Each number is 128 + 24 x the weight over its row's rms, rounded and kept within 0 to 255. Layers, rows and columns count from 0. Numbers have three digits each. The size before them is the row's rms in percent of the matrix's.

# layer 10 MLP down (transposed), 1536x768, rms 0.0662, rows 651-684, columns 320-383
102:127112092066201116114134179138123144108171133103117112162114113095176111110080090137137121152123108139159104180154104137125118111155109163158105140113112160102125130119148076142125111108145105
101:113114111143125154124137089154125138145105152144129104137148121156085147094101108116134136098110167121104168133107130137126146106140136135104155183179137157093100153085130114170061149145128111
095:141118157132126132137141135120105160115088103122153075167109149158129078118133125108080150087144139105123121104124118126155065112104133141124178182067183119108130136147073153128144136106088123
102:112140142146094122133123137188141171118189129070108083122106153094117152164141130148123110106124145111145134135157082140093167134141145146159146118119142159119162133118129078180122136160136158
097:105134096190164090138143082177123118160121130093137107162162157093170109100127144081105116134134102123122179143120102132171127139117127105117111166167114108134126092094117140131114106155122120
101:130087144106142137110120122133164153084137120131171138161140154127097122130150144134058144141081133165131131136105128167102107146126096086141138127139124145110162133141124099109115136118104162
096:113123124160099097114144122105105146084096164124149130125150097149125125143140109159134147126133135145106179116117108141076138129102150156135141139111151154154133145157061105133121103071122113
099:129123110080152140161105108118138170140102106113167149135141121174164118107156117115178102111151118099152115109128154171130174092100155103113125124131119100157125170139094147168119131126176132
100:160170141149152094104105203164173147109132132128106129145139134130123135108157163119148144156139171114099145141134100146116159171111101075125176121155155130155077152117121097091122111110141155
096:140142120117185110141127137149099137123135182152149188183102114099127099087108136143182106109161169133129127135168136089145148146137127120140161113145165112146094136137160191139071098110138131
087:088120076121128132142104124134105108138150154154136148109115173156128135102109121142119149134102144124159103124141133140111143142166090137127102120108150137128158121112113155136167114128133094
106:131121114102121178123122100123123126118129178110124142149142112150107129106123059091133155162146099119144114193138145162109134135120114123094106152139149120150125084135124144128111115113102137
101:101093133133097153125095149065127105138120145125159111119105105130109132150129114120129135123098128076118089118088171157154126113100129151139135125164124113113164145117158116134106136125122149
094:097112129166117116132125146137157159104103132143158142123109082141157163108123138093107105113113165069132119096116151136192070121116110110176086165097175127127123134100140125086125118110094148
101:152103116110091159135106133153131149160125111116135116149144167147104169133097179117123095133110160170125165119124087113106119100112158123108133109154150119114139164104091112146155153106108074
099:127114130110116137139104171103151098087120119127073146095100117106110138141156125108116127143161063135109179129102128166068136164105111095111123132067142129129127119105131132131117127160080092
099:158115094188104112152110097112137141103101164123130175094136118109139164086135117088085098154164141108131140127108134144145138095149129119165135150136141087133093154107143149123148155176150153
103:112132119128081146118153133122136160108190126126170107127163173101181171137146177112090123139110164128121117093124161145156159161165143154134134118105123126088152146150121109125135150139129143
103:057081123149161136148101139145109118149136156137137153129111152160121148099151160110156106128139135092157116099132144155146073122094151114136130145108156117179110108152120161112146111104131152
099:092089165119118105090129159127094107148137125158119163152142103107168158097134151119135134099185112098145137129136134104104168157120113176154165098083099162117119099135192156140117118091122143
092:120126132139120079188096119096169106134083129083120129104153113109108111121143094154091123106075143150143067150141114175128152143156112143140125125109118129133161120140122117156134162129125117
101:119085119149149181148130176104181139165116149153115141069150144120091171095112115131093096107099134114122151158170103111138134111149161120114123123122091127090146079133130081149144118117112088
104:201142117125138126130124111147150087128172123149142149165174142159129111108140155125146115123126143138088139169125140086118176090174125122126147121159134116114146136132131150151158124128103140
097:092154127114132106107124154066174094158145139105141081156128127075127185112114143102171112171160150133126133113143148111092124091141138125136145057124154107143131130107152149098149115118166150
102:160101097083120130128150106190101114121106127127148111159124159138136126133101104148153142115131108146163112120125148134157068121095078138133120105137114117143137118143109117098135168151131137
090:131154168143141120132152160129139095128160132151108167120101180098138124105140110106125113139140100111111128104160137150126119086136097143121105148135123113107124107135099140112134141088124111
097:140138125115136134191174140139137140159110141139119131141133108144097117100119107140137150136111114154111163142146147110126153115086133182149149156133113133122117140110084161131113105148102118
107:095103106112151168138145139136104131161113132139109135124141110152109154123104149084125182124132137136134101129129136143148134121110122128174157163110113121092135149152116144116137150120102122
102:128128128153139098124163163151113119139097107125141096121140119123111110146127110081159161088155108145138113130129111154111048143103093176113070136109168104130100190125111140148087131122149121
107:094154102149130110126083149145125142145108085109155169127119086132076107151157088099112100122126133122156141125170154123104119159157106116092077134120142120141148143146129105110134152135103121
092:091147133069123114138141146107151152126164101141095136083137146084115123138117140146122130090158125095105139112140146121110155125113145146169121112080111168150137122129114099145097124134134116
101:139136138144108141127164164102110112117126127153116116145139106136108126116137113094133102115126127102136126109149121129142180090115158124164144138115144127133099114076107130159113088105064149
101:161118132125122181139140115114156132121090173114079150134118141095138142104167123142167062134133109150090143120119175150110148090107122141090092127110114124170125147121120143132115133121152117
094:127133126134128109115141127141099096106118096126111123084123104122130167104108132121134106146122151120140111165164150109113133119127168095090131089146125137150142169142152171110137109087156138
# layer 10 MLP gate, 1536x768, rms 0.0606, rows 652-684, columns 320-383
103:172119086174121096146128119156088088168099086148174110146149134157145129115139128159124135131110156121095109130092145135183126133140122137109106146121138180154094104156101125150101148125120123
095:129157143096112154154178120109168099116128147123150145154131075105106118153116144137140139088091111157101132154126161137162117131128106083112122123152122154125131116163106130162132122133140108
097:137136176139086138137137128130150125128101188105153098130107166126115118120150140113123167138097129126099140153143143116081151152165097136058153132128152094131151117127146102119145128163153115
096:143093158090105101083146104116122115127129159085158166139137106113103152123138173123055140104129118103151155156156127130154134118135126153159157142157107099121128181114143094125147162115137056
101:143169088115111099153127146139131080137151155066150101145118105102174127103131173152074123118154143111123090113113117090121146139157137157091150140119150128141154172107158141114112113161133142
098:144146132136121139134091171148135140131136144141126121092140154121080108139142127121118136149144124103143155143092120136174140112120112164157138133142189137136162116142140165117123145152159084
100:129099164122169145131187135108169146134109106159140126131082145076087142158132133166183155125124159151080121108106112109137115130174113139121129138127139100121121146125081090123122121120150128
097:136125124143174114126170149163133123153099139126129157174105130108097111137144132129151076138099129120082195146139132113112119165090157102156115117137094143107112135110119089118161116120166150
097:123104142171099132150148147103165143133132165100135130170154105104121170142101129110183109125159077132102129109154087152138133177090101149135120155162116169086115113109163134144112128103135151
091:123126124111147176144110142099158137139134156147155107141121132106117108143142163107129167191166129148135143106111117167136135120136121151119122106161128106124112148114161145132125137116072175
113:112163123138134159208161125138123144169164117095149119156141138137125108119123119121125169129119133121133181137147137139083100089145124104105120110177117088125110116098112140120142120162151082
097:115103134167127127142116124134135156154150100136139095109103141136133188142124109177126115088082097098095149165152117107148115147130139140153137111133157140111135134140102106111101141119146140
094:139135148125132158165145119158107132141133092132091103074122162121091130149151133124150119119136140119152145171102102116155137185138116101103122119126116136147124145136114181149106165121122113
099:095131191096137120167111135131131124118149135125068124108119139140121120161100128127124101138138140175124104150126131106084140145099114129118113121154140136140108129093103121109123147136130154
098:128140133091096139142151164144167164146114153149155144122178141133137128130160132190100134106129152149118167138106100106115155147147129106169103111179151100083155151110109062135157075126102157
096:143119162200151126131143123088119113103115109117186134070131128088148130152162112101166113146131143156140136125134110103116093153156096144150157165183151107075146137097098162100113157169154114
101:151163080142156137130103130106124146188110098113101131124163133145125143151134163130130104128120077127130125092144158129104131109122125098117119139128155123104142119141162151122191133140118120
100:145145123129094160133146155087202150132134106126160108084102098132152132116111121082116110182142139148098112150142153144156099157119130114110123102114094112192089131132150098191122144067105085
102:081159133147134133075169124135178156127112071119138083144117106094125123165165113146101138110059141125130123129123117115140115140124115169101147133111128121160115146146092164119105110133136115
098:116140145117139098122124140131146091150151149137117127109133125122101109085160081127119124145135130124146151152133157134090151167180109142130137122102105133132142123121164128131106136157116132
099:161084132111131144135128112089157124185123106126141129098150110113157101143153147143087100163131162143145077119119126125111065159132148108111106122128122158158137129145125165139110114103110112
102:191169138158104123121145154137170113122104184104154124142091126148118133108142105115094148113108098149130138108107107155109121158088149150102112122099131107152133089139115137154102140159143137
099:157174102152114127084104109136143087128150157130098125125131129125134102149115122138168063104137151111129104153131156169095138103116120088129090123181176123160154131083093096110124130124110145
104:094132129144109160148130158100148129148153096094081137153181149142084128124115152179110112129156166132125134130099105133121155117133116155105123193159131144143114149135142117131110140167122147
091:094103132115148092154097135148151133089131148122155130166172121147168070095111097155113155125136148125136134135110129131154115126147134142111135126100132105128133113137154123095117117170130114
095:148158125135163131142125095112083118115152123134142118111141095142161127142142140117126152142132114147144077114116162136140188137121123148119144144120132109130108088158167071096181111107137143
105:143127145140159140136135137069121063149157153101108126124107104130141151134130161151154113148131138117099143147131124118139109115114158138117130106174143083121156131136084150146132154099121100
103:135130111102129129119096108100153124153084108150108120148104171109133111116134115132122106108152142124124094133115127093102124133130154130107121126150129125138109106174107070122109160129156101
105:109138095169106132167125167139069124104120093108131153161130141142111142140176109146087100133121145101154123146132130106101138164158080131160150135102122114168126124147089089100120151088118118
094:079130093118103160102132163136146086132124150135158152122140091098147137089122153106143121141099108125149151109119137161111105128145169119146106131171181131138148135140119076090165156085146151
101:130161176095136168142161122142124150111088096130148123122058163140087119108149075137141104148098070083111064088102123136103098136130094114136084120108172115120173118171119144135146125115130123
101:145161147157137131175124149109145141119139114106114132142159142149133156174121146131102123144070154100148126106109083119095145129144154166123169123126150171106148140158115126120149110084078128
092:152128150119145142102139168189141141129137155112135162087089113113146149173115141168107160128139154151108125140112115102150120113118144083164120189131104172135091121153141121144140148136132135
# layer 10 MLP up, 1536x768, rms 0.0652, rows 652-684, columns 320-383
103:071131119125120128116150109150152110134099140088106132159107108142123168159137096146115119137137138161108150121126110126092133139080100135148118169136167119136158126104144131127133117125127158
096:109104119091115149139141131166087171121128150154141123142131150152103158145151116146154108151111139146109121133129126109148093103109106097164125148123120107135118142155107149079164148101119135
100:143130146126103096153140116123124138154182070099062101147127131131124122144107090132130127126141101141131062124149128136091127172124149107109122096163111161127122160176160154125058142192100118
096:127137148106105117106139101172115124186115169074130136135101108104114093119117125154143128154124128153108142118118124129108093122133136132134161133095122117135128151162141159118138110128094132
103:130152162110107102134130112134102101116154141154110141148130094113120098152109138148111115171128139133105139166172144087109142111174143088150154100154171086152125104113125169108119095141112143
097:128112160148101048131145085161167110071158136092106130092140125118165136097148150110144150141112123163101171119109114125132118149115148139114093164156169140128117117094112177082151125121090180
099:166151077107143158099140073180125135113141106141141134139124147076121135149144170128111110111146117131119119148123154098115107105135137109113120179107149098133115121118094148104092148149133111
101:134114114137114137139109130152126133146137159143130139128155104135096127121095103160169127161142154148174160135123161098169099102113137113160108122091111131146127137156130119105140120129083101
096:119128090123146104119101110080142188082144088130113110101108134145089143107169155154118119093104160111095134108115121115098136120144107103117161144150150144153122121162151099157106129145136144
087:159158167150177156098118129115123149132135118132143162124101087149143140091137125136152148123148128127125106144085147144137115118138170153129172106095135129160112099138117124113093126120153111
113:100119132140169144076131133176101127119102141117123140120145119139159088126120071122098109121130098082161083177117152147117111120144133129076137157093147093144173169081116140130113119098083150
099:135150162107118156130170133105154115153109119155135158142134109128119110153158117125143133139108121140134144144120127117131182110115122155138140151145168136115127149167118099120158140102128123
092:153145114136124136131164127150097113098147131092129136177092114124107124166142076083142108187102157129130193127158119155092119145191147125104135187146118161153118148132168174135148152147128116
099:101158138133145180136121147134121118082100119139075179122134140107181155132126147104119130160120070158102156085102139157114124156152161140176166095103128102088104137154139105135098126100131097
095:146153081093148138144138090139123089126139160104127141130102137150131126107096107129103134123136127097135115140115152126168125104115119139173141128132120136117109144164169124172101176144127106
097:115106152154166112140147155120122122148119080176105082139161108121117128146140153121148157121124116123172140098144126099150154137111126176157122158130126154142091131132113130112108121154121137
101:150122123180171073156112152137133174138147099154112124156134142103137114104105151133114115109167153087124161137133111124132142118131114103127086144114105127094140120141147124102150119157123107
102:076140092109166114145162085121127157121115137122119158121134117121144088137117137141130143089115129077121078106078125111101094094091122122119129126147113127102108130117155119141122124155132146
100:101116150121166169093140137095112074115088100133135132095151100124122173150079127166098121095133108145134141153150153119112160137155107152137103147130108154132084140115173118133135165135107129
099:084125100137133122145102122132145133146101133094141122100152140115128127084111162100134102069112103091143119143123137124150115127179044134099108129158118091133119134104134111140128065122148111
102:121149155152113129116089161148143140119168162103095109094146158115143154178121189168137106156107081118123146180144119105152121124150150099133138097130126102144136172153172130119121102153162108
100:147118111133133173114140130131140134148182113121103176136115144104135161141151115123078155080119124149106140159129129152123120129150146118087080109122125178152144143124140125136147144140100140
102:102086127148145139117154156135102142080121119145147133156129121123096159125167114119116069184082108140154093093092145109127141178151120102102099128153121092117097082134162150135137168103139145
101:117154112181096116129122164149128112136128116156154141124149142144102120154160111109108156155160135124086085148151083095159146164191139158117134137124119103095165158114085106129131163107177103
099:134122099105132096151073117097123131158163120094153132142107137137180121169112117115109127116140140141144106145139115085108135159078127135092155152131108108152139147143132146136108155140099141
097:151122118160177144148111160131118114126139170112115146106133121113108126152163148150112151154145120125153121106124119109104152135135142106124096140122124095116110131071118137161096119148156113
101:125127124138141117160137113140157164128128143131155112128152153094147132115099125147092128147100098156108177176133132133130140175161097182142080119152123103115137131129104102117119151115130117
105:106118158104115120138138162151112117101129158138152152126154147118160185180142144101142123172120121092106114120144136156137148104123096088159101144154118108123134149146106087150152140160151171
107:131100114159114158146127169139100109095129101145151132132111122145140066142153091101146105115078143130146147098163143138097154157140095103105104102115121111105160111146103126121108144117083126
095:098155152123124101111138089137122154113107059115097110129101128158118109134092124156143141132128106149190146118147181098128095128169087113181151107108153092130180120115130171188154172114115105
100:123136140113100180124090098113110105138117116113115130111131094115133135131128106124167152119135101099098143132142109144116154107099175118145105101127136118167126124113142066167152171106150124
099:129156121100079125119150119105131152120117147136135101140105109089170128154127109122074134155130137152123094119125103098118146136110105147124125128130127137183117161126129157132115161143164105
092:150111122126149110125114117148133128092153135129152109096117126160176132109182102109117156137113133157078132084136092088108127134127116157137140163154130110090081131148131086124108107097110113